From a checkpoint of a small transformer trained on Wikipedia.
Size: 10 layers, width 512, 8 heads of 64, MLP 2048 tanh GELU, 49.3M parameters.
Each number is 128 + 32 x the weight over the matrix's rms, rounded and kept within 0 to 255. Layers, rows and columns count from 0. Numbers have three digits each.

# layer 4 MLP up, 2048x512, rms 0.108, rows 1968-2047, columns 128-255
101136153138183112133065075177097096085165123143128145125044142131152105133133088118111109102134142118102152129080138153125145150183114123136114130149144123140120110076149128125091179099131124119080196170101152143121139150138138193096090118093154153112119096124172180211099157113180118071135184104106169111163133131139171193148125082115097116139145130176114115096179105114132126113110
157129112122172151090165084085088187085143146125100140127113168131131122142122105118139133141117126132203111177130128158126104157134070100173186134146205143139169102159108090123105133127150128102136067160120153107130126110153136143090128107068081168152117141094144091195112115113093165207148065137143134183103129097173086097057144124138110197142128159128061130127091147083163151148106
149089159095149079114138091105144134194165118158151094138124151116096066127126136115104138103115135122160102068101125082134090136130113110170116118112115140127134175139159135128092159197086141125156107148167162123091116127154143175096154141103128095157146127139138083182101132098144200143082171142106078144094184093139122145132098127113142172120129109139093107147097169129152121190122
191137108140109168133090086130202084099124129109116178196094127187155159186091191150127118121134102090087206107167142129115063150097076085096127183158099071091120120130178115115119166116190157116126172138198170144120088085146142106128176147071153170094091155123100097133141144126185114162164137147094128122142116140108138221092089108097109145146153098169140077140148080090095109110193
147077130136117113173172100095136119088169100092113155140073158108123080150141158107139127101085204185131153145114144140140143111177086096171132115104159098141177132164133106133108141193193114126145097123145100121128135116122104133130147137165124140134103080102136129061143120177135149128095102192139120139140146105096122149163058133051108142121144107108074102142141076115124094091172
095114098169105094169078091097148139116120109133101133170137130168104158188151127181142108079146110158064139162123106182140134141163144174162129140181150107127140167152170110178101159153119107166142112139139093158067135125127158136137133100137175160141100175107100137172198132157094197120100124080116174138161061091162172131108094145149110127149128090149105104114117123109107134138124
081100130129127125092139069120146138103189174112180132133142134139133139155135123146117177110143170126096176112099130172143109147093152088140147137107151130148136104121126172062134083140148109109145053144110162135122157141119120122148135130131112171131132117119102169116138108086133109123115155154152156100112110199090158198137137105129106085066129107213109171162198168165120084103134
154149126142141133139174122099114141112120076127119077138168126200106208127069152148159113183144117092148116102195055080148135130129100139197104158191105176107176164091143131141142150112110107128108190137152163117129132168100173087095136092090143116131152077096092141104122134117101160091107118128091172118105111105143172073087087105100161142118106187099118054103118140181139098111126
176118141140066100107186135126120145154066117181077116125106145107135089096123123132113075144181096150124088111148092116115109110162139170110109112151138124126158134113059136192114149153054160131176145128151086074133137118096106130104132114093141123134114097173099127105105172113181141102139159074132138165140117092144119097193064123124159153099166144139165084074155115172172057137070
082153119186145158105142108153100188088064140143049153089141126079091148131143156179162129155097214138121175125118132139051142146158113179149196105156123163097069171098113122101123128161142073138098097080126110089208110176094134139075082131095128153117134165119135096055143101148140079193107088201132143123150122141184102144083156129167155176104093123096112082101125095170105109089105
112139119128133126098157147134159103123127141105136151136182157147085148114137095095085177102133143137060075122129147165111088111099132156103115130091073064140156188126081136094128136099145123118137096108119109144108137150150168143109172158119134117110192175208134116133125130048087129096115172211148076088160154124113147136099115171110119107126124212139174143116144098105122124052124
094183137111134087147231122104157153117173078156094209066117095168129096182081102104075098152135115100120150155157072174132148139059126149168090120149142114159109145120105130148103118115162130114135145124094099148094149162088148092117097138119166095095180115117099160136137108124131152122102140121156168069115127168118129079126097124068091172073129102145196084145126091084113155174107
126120125187135174119119112152164147194160125092166104146109150133164117076143143092151119091158135123058127111142181109134073112102173173188109118113096222115155115167131111117166119140146123170201137128158130142062117127150123108129125174114158136143129137072114126140157108143117101167084147101125135090106096108108108097153124202092141085118139112176114115128160136071127073125084
143171108111175135110142141111083129172170200151136120160093072082097138132093189146138110079160124117148134144110134074051178111126094117148162094171136092187125185130116151119121165161115134191068121192120139113127133135140111121115153164155153162165115161065086111125134110152164164140139153194143132142157123108146110133090097133195135140103134125120088134142124159203113114146113
116107101155085148078147149162133150126177159146145146098061120127106104137138110175137248158188142114145142082069164188179165079115133140105130156083138099077168177215108095111144127110138121203136111092118154143133164105152158093120128036108109138184155117158157148128160103148099086129112092100170098135118141121136138185139102158096092152094142118169190163119128154161138132121143
138083134067117156151129182122189112115090130147153135119104160107159136144141148123147118069102131129042124135110100110125128126211161109092157093113078105136070113132152133138144150146169156104167143085138109187098145160144172178150130163153154092135132120178126167119134100183106126077203109116060154115123112103101123136193079145068135184112100163138126106148125104107125148097066
101135107133141132134188089093152155065100097100122124083146121093135093134105057131144121150155171115092156139184171144143120156145151131083151146095096144130148098094229129148094142099055113131128090165124063127122151127135125105141083074195146121179109161094152145175119121124117115116142126098194096121101072118101107149178128102123151079163134120171117172095176120183157190116162
112141131105086150123072157126149160156107159119109162148088092123109128161097090129196106138163077101110140177151089154117159141119105169133116135097152156132146106120111128082099134135143138144157126143190117098196136147168124190097099129129113173080154130111134137127104107141122153122125110088130164100128125107114140122155137132130129081150153135109157135136137163107123136188144
153180074057106111126148174052117191088123143182152164124124131073125150218124150061166125096151104101143145124121144152110116148084115110116156129083115123095162107168068070128152111163177143121121145077138065100091114117105133135137096107106079137123112153128055189150140108093136135132161141122157115055126117092131130188147109115096142065160111087119107098135146128083045063147042
149121095177110171092140113087128055143141162142067135134106181053089168150137190050141128146141124132069142172163129136089125113165119196113063156165076117092189077114080131095058084189108070189106184073133199145112082071148139135145150161082162156104124091128069126074099083119111134106184176198101137174101155108053134124111046107177066092117089184188151070190125107118104112094160
098205144137133141158122139067131136177182119110136130085176134122145125134079155126178160137121137109112111131140137142155159074125116011059115131137135107111119162137104104100118182185140133097100151131145097090143138170121113143083116052167130125113108129137114119106120098108097121118146088135154152114141149147142159174116165144112083122143160102138128107159173116113111082177160
107179180132125076073130115132139125123155154152150141117161126089152119147115122111173052121120123115134143119163108158125119144153173166112186121090087144079130130080097077173144160091163102113131116096095147075132086106076117161149158146102156140122096110123104126113186121104102141174153135100086081075095143177133128081114143131124142145100110078088104108153200115138145089109107
070100091087157076094141196104152136117131117150097199182161117095124153148130120091089144160137153117151064158165096166066143150123173103048091139075125117182159124187124122140179048065128191141166129098128129132132115117172152094098081128123144102111143123137153086079163086149188113176132171103074132126117115126145127140143088077102115115151136165106137134097196174117136089076126
084129152151117143194127115118135196155109018159159165146118119144145162148139096128139099060119100108119177165135143120156075161083100127154137147142065113142132133152089136175127163128104082154136147142116092115120166137066112153122106075116134114119131151165139126164123127171233153087140084101128105133132157188096091139134073151093164100122133148204123122108092105144060167099071
121079111072155121104127160046114121174177114108105165170146117132102121142134094119160145128093142155115078130101078152124087153096117080098106183177089141100121101115168107124104137135129136146120177140112066105130144161103094083127157113164164158152115119127145067139164085137069139131153130173111123094082094075115144145115171176103158105150187165100100135117125122114144130134150
169157109098198046153095099038161161110103145120082150145111072127106163187138142125076152164108153138127112076123099094137154175116117150183084102121152162184133173142175100085105120142122094137116143192101100134127133111143117127146155116132116122129148140104136109096129145107129157144097179125078118122056104152175137119135161138171092130121147146075134147179124183114109149164100
118084155092125172080133170106123176119176166119125112157187155170189090107124119105076122135141144218223088075081166188066085140086157122115134161142176132061182191126151131131059174125109186170137130144164171104139122121126132125129202126154179092150074074112115144048101192101148112155166144129189180120094088117164103130144088121124092035092159008068124081184074133113108130084157
088153151144164113150154183117161134085180049144127170069130126081124101164149070120140121110096135109147204114197117145084098131150149106151181084132102118078147083143145151120124123101138187155167145130130104175114176128105117116148149111165172100097076108137127192114194088122150076131152113135123089127120153124144199120105123123099114139160127182105142150133161134082119114192110
132132150127128128131093089116123155129126103132156103169077136180137145077132181076138117165107118089130177119098096083123118143081171171080134157122120134149085128130092109150159096104148111102123160114160104117147127138060156192147159147157169116131081096145076102131118082177109108140121110105143054159120106134149137183128145090229078158114118156162130136182115127107142141165090
132153142145102122117155160126088119101143102137133154163161083098130124185141112072123183131069108094149075116161104156161151098093133143100142132082156101071153099134092105088135093108187138138168148103121155183091090111131098120101167096048136140086106092073164044134127110052129141116145149129089116093150098126208151131123197045078126052174109116165116083128072171128185207170140
148161120169124138102159100150228143110111124122154115101139192122175159110127094148183147058159124095100100208047077100104140143107168154154117163124135089177192126099126089155135103147131100124141131120143139110116146110116197156142091120047197107170112094118131194125106156153137117156152076123151160067146121126129157171146099063111156109084118141107129157129138094111140161161128
117128192129173117103115091122104114136136125112102110109136124141111105147095144119119098180128122127108091125154149096171099120122099101132175139174196147088110160136081137143163113105096149188081166123146134111134070183145134204137108134132086094151158099103118169146104177136181107203061077115125144093175156157114106106118185151153078126120103106120121124101188182064158087128119
138118143158127093228092100085130139124096138105095194141087078136139105138142107114118130134147124120105127089128057131115156141104106139147122176157086192134105075108072161149105112111126148130084116121115139185091100148117109100076158226122059136158164144139219083109114128166149118098188093125109125131111151103101109153123145107136150079107135133149076137157092109124141093146132
158136090159159143099109088100087121121109137061113131169146107100103136220139132081092093094138162136076177126057134160106195127166101142110097155085079165121127166162051135116122141156110174151090108162078112094141129073136115150120194160109132128208089154113107096145099052082109187109157093130143167079135167178115142144082122154132118153163151053162131108130130158147132140115112
106197103135149133158127091173104130071143116159141117108128149146122164098203131147159125151138184128145132133162172118136113143095102147101084122094129166161092133176162125105138172128155108140112091145077125130138049130118152182126139119085106099137108104129124115182138167168128096155086098136160104192102181108092155109115144133142128096099117144155142126092080142166074129115198
146068139091119107168126064121133114131136122133085101105128170097175138099170147123121151138145126155117141110138103108116143129138121072050116164113132135098183139087099155123129087094116078093120100170147104108150140145124178174127137105083069114089187137126087132154113170099125138138129204101134147154135151191085145179123132119176115099078135165113091168112209116164145125179135
111079143148075152110179169137119107178049076136174143202083106167117077131165129075142156097128104121086163140131141092193144141166098030090133184154131059098098101133080144128161171128162085142083158119113101117101106175135102105104141113115110135120103126134128161081122171188149091169141124115133153171185150123083138105119135122078156132125120130153179170130139082132153152132144
136096150150099107146121129170146139145124135113150133185132147119149160119162109125171142176140152106130158152120098127113124144127123089117105145104155208150128144149184110105097179143145124143142131102152153149129081103129116155151130129145132084095192156199076136181148159150161146146103132124156097073156101113094161108152114118110137119102144126148119104053107126086147123088147
145169141153103115138178143114116155135099076075127121113139181149107135100120164141114128141166101101145113095139183108164108160131100077112097087062107110142174143102127178083179184119147107082094135134070117145175107130064162072122086131167165100137120078227145075087139067133086088129101145118136123121138093089096126182138077100089130154100130089109095136109097117151137147146207
156138131181148121082186119100107113070075099107134205095098102084158115136087143121114065155150168176135138120132096117107177138158159173181187094099099155112103179172051133135084128119090119126148124110092116185184127145136138149162073129146155117203089120139129163096123188132108123121125108098122120165110109161100165128140163120120077097076075112107111102161103109127140104163138
096131101113156103139146060099108129104139142148118102114118155119080153136159096118150089066136069124120155113137123165146109130170161134120109153110095165155091173111093133127113151177198164122079166113109161129139109132077114156152121172141122102099121062150109136101096128202144070095097127118119135104156134178075125130178083138087175121093131133156102051133107122203118133104138
117172140160145117107139100131096153179140170170089084149119067089132162186093143131158114133154201112090166090137144118159145095159156145137118090166122178104089194161118160099078115134134105102115096149173128110130085089137097158070133147104119085126162123182116096110095120142134203128107135096105111122152150097093077174172092129112128095096167138193134167140131176113151206163158
109176134100099115139045085095125087153146086087149159120122106164097134123026117126162124157113142123100104157115147093107092151142076174047121133129161201121114189145092196104122134127168121147097108181069105131148133168164116110076133140162122163135076146033161160130180121155137140155101102123108141096122132076155160110131124118173169111101165185129113089107084090131134202119107
101122152050136084113158165136151144112088161149153126085108184142117113117136066131122123141099115120170097106101158114175155131168127088119129204172170162188117120102145142126068135131114131103124112121110126132122109133104071155136168107122120126131141119111151130113103101076100174148123127151119079201119117082173081118158149082152098122116151124129180085139138132114174109116157
157147131130088136117122143196169106093130138147185135161129119101116125126126142095143107114107142087113146191111096148133151144129122192135093129098109164161080103107096128131105117144162154134155091140160115198146087146109121106095099189135161082134068136135041215122099106156104095132106122169098106111145133157168127153115143061113114128124117156169120128160129146136144188105081
171128135115215128095109119137118129131175126113108142149164098145125116104052095136109137127070099133159121152109074095156075100131125115122127150172124119093141059170142091117141113124156107158073047157123215107172131156121086121178167142140091168159195153127135105116141110101088154097120146124106170115032149109167151082076091109145115152074145108123113079119102145192102178114134
139144093099125176117165053091111112100130133170054098130193158104109155134159115150100133066111094192175165122095165120162096134135103172131122149098174190135108135134131135145056094114162092099153101174119153158168096151138111123125183165000070190164121130174110149165152119105118108099140099144182138118119136131160080107139137158109146174099124127154083150093098078162110144132097
168094109143139140130162166140107123134141127159119170159127132092108171111129139120186118096100128104160068107151145134138143134123109108096048096119102158147110172106143125134083137119112130104073140115141194122097167156099135089128131146128180139153114128105097142135123076132132146150128144145139138106156130113103159150130070140157091126094132136205084158111118154200156161166158
107100149116076157077139108127089130120160089156121113104131157109107111077163078164136127156112140119130120106114131138095140122133168086124175102188074088150112134170138084107098135152057125131090178122091066154099100124145156079162110125177126123174087088105157157125184129161140092145125112110135129129145135145129083178146120089098118109174177110156149147126178084059169083122114
180104101070137143154096114153148154134142118114076088151184153102090112186106079111143175096118168088095172164138154143153187136120120128148142165113115137153147093129165127129044235117114105117114142098101101153102132086090024121080132122153061132095158117136172087110132084126188105162035128178127104148136140117133138207172151141055176112099129135112110158100142156145119139177126
139093182123146163118138154116111129148085103116104104123117155157132160104144101135084104082069115139177126103102126129086091158131142154146098123129104160098154141110166128167067201104086138121125106093100136123169126111129093115098124122200172108161209136064078119130136143124136094158115120156164094119127115094135144139148101162098144073102116189131050112120101111127130147144146
114084102176116121104111122107158145128075147182147164106197128099022152133137104033094120087103080118167079154115063091142054136136122129156186158121142112068129083149152064114148127112124128080151147068114054170132118141137141153122151066068142108051152120177140159137137073120130118150138150104136157088146099138141042129150102089190151118129143124167111139114135110175123129112189
166105082155100110137174171100168123144154153155104134152124083153116125125132121139136143174108151082135110150164170121153147156149126098120103133082133117122123157180127146165173168103093159151124128088119108075132122170099169111140117110130148108096191144098094095127117148107117174103139103200118136156146140106078164115150116105073116154161159104115098116118123095198122145091163
202141111123155097125117123093142071160137124090173085155136160121071190161093161165116119148106104152096220104121137146156160149125202037117088146139101205160120126217138134084097120102109136134138143144110105160122175092161183075110094109152133114155090192075066081195078107134137172111045124096119134128126068143133150161168120176094105133081166079112161112158162083118135114214160
128171125128139093125152139154150121144102150145142138126144092121168133138132122162127103139122151159107124101182082075100132158096100161077146101106139052139150123082100123126168139166134114170141142068128134097140129158131135089073056130142173130120117083099103181096115159157154125106170132174118168138129154147125085140103101137120102116140130099154155155114117090102106150106157
169113187089130137132104094083101219135159163153200116162134137125166129153216158087134113139064126128120056109110116078127124075149141111086158123153117106116155115124157147201097182103073109153100121163120098127117087131182133135082125128106136126112168110116179137094049130102085159115089129098140180143129133086099118114139150086113136145198120064125162068120190169138163153068126
122117130096174157099208126170111115149134111105126149133141131128124160136179136132137144174133157115089177170132138121081129164120174120108175151107132108152116143172124072125191117127138107116087100179104078153140137177174089090133086161126127155101126121080114152170185137065173068152096148068152162062164148124109120175197117130140143131122153125154137178127140110097059132159109
132144121136141160179126118109103177072052126131113131122116069116126211118114109130129157122128119207143081138139120127154163163124125097110117127080082099136155109135095137122117135123112111151068162129142096144122097126121143109083159170095142148103185150126130118145147143175084124117137138150136151103122157161135117129109118123156175113130172200153129134112107135072061094080109
165151121134098169209163156121147134118150156091097072168094107144114202203141122113150132123126082155101121126140144139044187131068147175168074083102123117161083095083102153110050151129065141145162163139108149101176144169173124106112149160124164128156093139096087157133119116149130092129150165104216131065098177157087220124146075118190118112135065095190108082201102128173110131165184
150132094152041171138146113163148096125137113117114152129128123130060110114180112095142154110180104149114120153169174139142119140101155141164130153162102141173089144087172187134096112102131097145153065115142093138122118115138164130130155118157107142153130156167121158145189110156133122157124095102170078135108113102146149121143142162079112191129136132125078140181136141101177137107138
090175109149097223173078174159084116116115083146133057106145194171107144096151089128156125126139147115146111113086129163128137094094067109143158166136176130153125130096119159092104134143128122101148131104135128142129151079106122167150142151170161079166185158033132148174135129125155123155150123088086092109161139124159128081125124103115159114111156136138091100121114059116113145140100
113181141210176173108069137149179093120087135138136182136136159088108153140144143164097123080133128169113118138179049141170104123149132113130165085115127131095117158175100092164124078140131132140155117132154169135118104145144136177127112169085146141114148114122117143084196172158174091133127186085128194115105156113117199140109120146166079100118110121073146113089081099066101109077103
118119175121125105165145107108149118086159113102125145113189124169154084164134079075095127091094170144132140145164144116063117134091086087169160125112135148135122123181157185128082108115116091183111132120112120131154188175115144101076163179189121106131089130070160125181172133144136114076141140158152119138124109139177084172182147138091134177138128131114129129180111104167114140150126
096170145062140088132157113124066138130135150129102105142133126193148106134099126139123167119198136117099114113158064152133134131115151135132123160151138168185063135107130156087193094125147155135128132148191138199112163151146156136131153060151140183107121192109109132133182121163100114185138131131074088110091158122115121175169080059105157111141104136138107108109142137097118171114180
121088103123150087183122111160154169122116051149092116144156100130165160125073079119145161167139095146087089145119123108107064077137114142126129144120176080193107132107099101077130160117142099136070103104185140153157104086141133129156100112137146160089124122152126160169141139116063022146171169227092123112117171133107119169139151182135126157119141189081135119106139131120162109065136
131086172118104151226208131174142139186124178157104140160104144148087075126102094109125136150103139163100113116127138167091093145145085084135183127099121148053087139153143139149110096118168096111153109121144149166146124097148131199170193115127130140182068116139131095196089121196085098104099126099201114138114121105128156134127174106127137144116126195125186130093087188138120123128194
103160124116104149086077084066117169095134051090105114093088096127070186104116119139104143182168089110176112126038156159099082140187136128155108193051095121120134126118126149132169113154145081067135150146174139118128167137150152061173121176112103100117128138158160101095154149115110068115210107107100102158081131165128131142123118146090175092128125125103186144140082128147146100189080
226131129103057121145128154098168036129064120164049121113123134072133118178110056094133147152153121116125106134161107129131125131162169105106108098103049103136000188109024165243148163153171085106131124187108060126107104149155120165089164111145130162203139085080073159135109147080068106096058203037128126159131177062106155110190146106128080235133107120118144081177104121156108081095060
110087157133145140103159124159091140133108183083115097140178143128134164096128156155105116052208175102116149129112228105079122104086062097106148116092174058077135128160112121150166100085051125166157095121129130126074122183121177126139098145152114120138189132126112106159138174064136110141098115092152097174099122092131128125183121166101096141164083160105134114201147075106135134121080
149134123146122113070144107125113151136099162104108143139095113151154181161119187146134106113113143109128150117114085120128157145104094187103132108117113143166111085150101189066177096147143109140147080090168135137114126162168149213126074138142143093115098107159097117114111180137098061119155187094098129133136179124114032141166159135154099094118094122159131085076124183111126094140110
125148166186086155136149064147161123145128087114111171139195066122079085092128078104098145089146148109144107113157126128115089144106148109145104187107153064105137146204131094102116153091113162127104136159123141148159123167117115133127115113163063181127158151129140160098129117153123148107136095166220130124151122142105150123146127082054186133099089116087149125087129100104123182107130
165058114145069126182129194150120181146071156133116103068153152152122108141141125145135106120158128156113135071146174082164133154161173085101111092143076122107131115138167124131157126138171165068200068181140096165184086142133131112166137118144107077097078087142120135151116089090122127142119162136085144185149118076149144118131151089112141171119114068112145138086115102155150160118215
134051105122136124086174087150167069111096111094108118093161113136107110095146141094092107134148183152089112142069137115085145127169138143119132154130133108115079181168079122193118121059103107110216125121137121123096037132150123072134089129079146137166189180134121141143130077153079048127070181087123174141097167173122110161087087131112167113168118152126126121154185100148120161132114
124033118156133076110136054141115075095165102108090160131103208141103096156108137182147109128140129155131243100171144091134127099179145146164182155093165120146171134146082151114047136110096123123159145169137140173103165182114123110175075064138147101130180098130109101092153126104151148054170138130109115135097115065125143136174096100167185133106132144144175170151102203121089144122101
173101146176094104125091169173164101096122115136105080135182152143082098133068145149182123207193160151159130132115052137114086033037124161108103127081127104141148154107088127145084121138202121159078126214141098215153160134108147143128112185099159084145081111107140085104103128118076074114103117176099070093145129113158156094131157082159174116159098110113073160114108142100090143164189
132055115169150179160155143142112124101102122213125142064121133130066157126109150111135120150118116074139126169125067126139117071106082168117063105165119102142158126137119055138143131037127134134104178108184136107131105129176146180125096153076114100114201105163122162086127193143108129089092154166103165153188101104146117163088130101151163193028090114130136147179105169128171126081102
123193096175122162082147154118169152122129120125152160096108083127082116171106182159173090135122162138108079121128107200131148105156150118177196175092175071105103168093062142108106100163119121091116087195149134146122143119166122150091082144121114126116100096122115160193117137140095149134115082151104124176130099135186133113110129162114156110164159094147152073127111103124085083154141
093171119151104142076127155114130182111123082113153099120157194099109141108147142079062125154163054166118107210138111088131125180103176119108125188114171168131118059076098132132141153139161097082149116121105114141097155176140155149118147136125092142067086114085143105133118127165072121223084146111149123165117144124163086130104127087115131146096118113166088142124165152083114117152136
093114140174113053153093129071110169207173153217083098120143070140124075152137110143152141160117124189129047154074193148182115130096087157117094074157129123141094142132132119144091096172132129044111119071063109177149147134096132102081093123116142181199098127177143156179101111120119134166140130123158195137123122131110095081152118128136115114047096129065141070089103089161131068126153
159158087169070182101079151103105104123121199123154138096083188123140129117110132153113050173125155194132121186157090127177157185189099158099141130139127149187169101201153133178135136130128109145174095097102153098152120103114134143079092118163166036141115087121080108173093177127127117146144111120163057167120028131150162143133159102144127156117162153122142115106124085155065127114158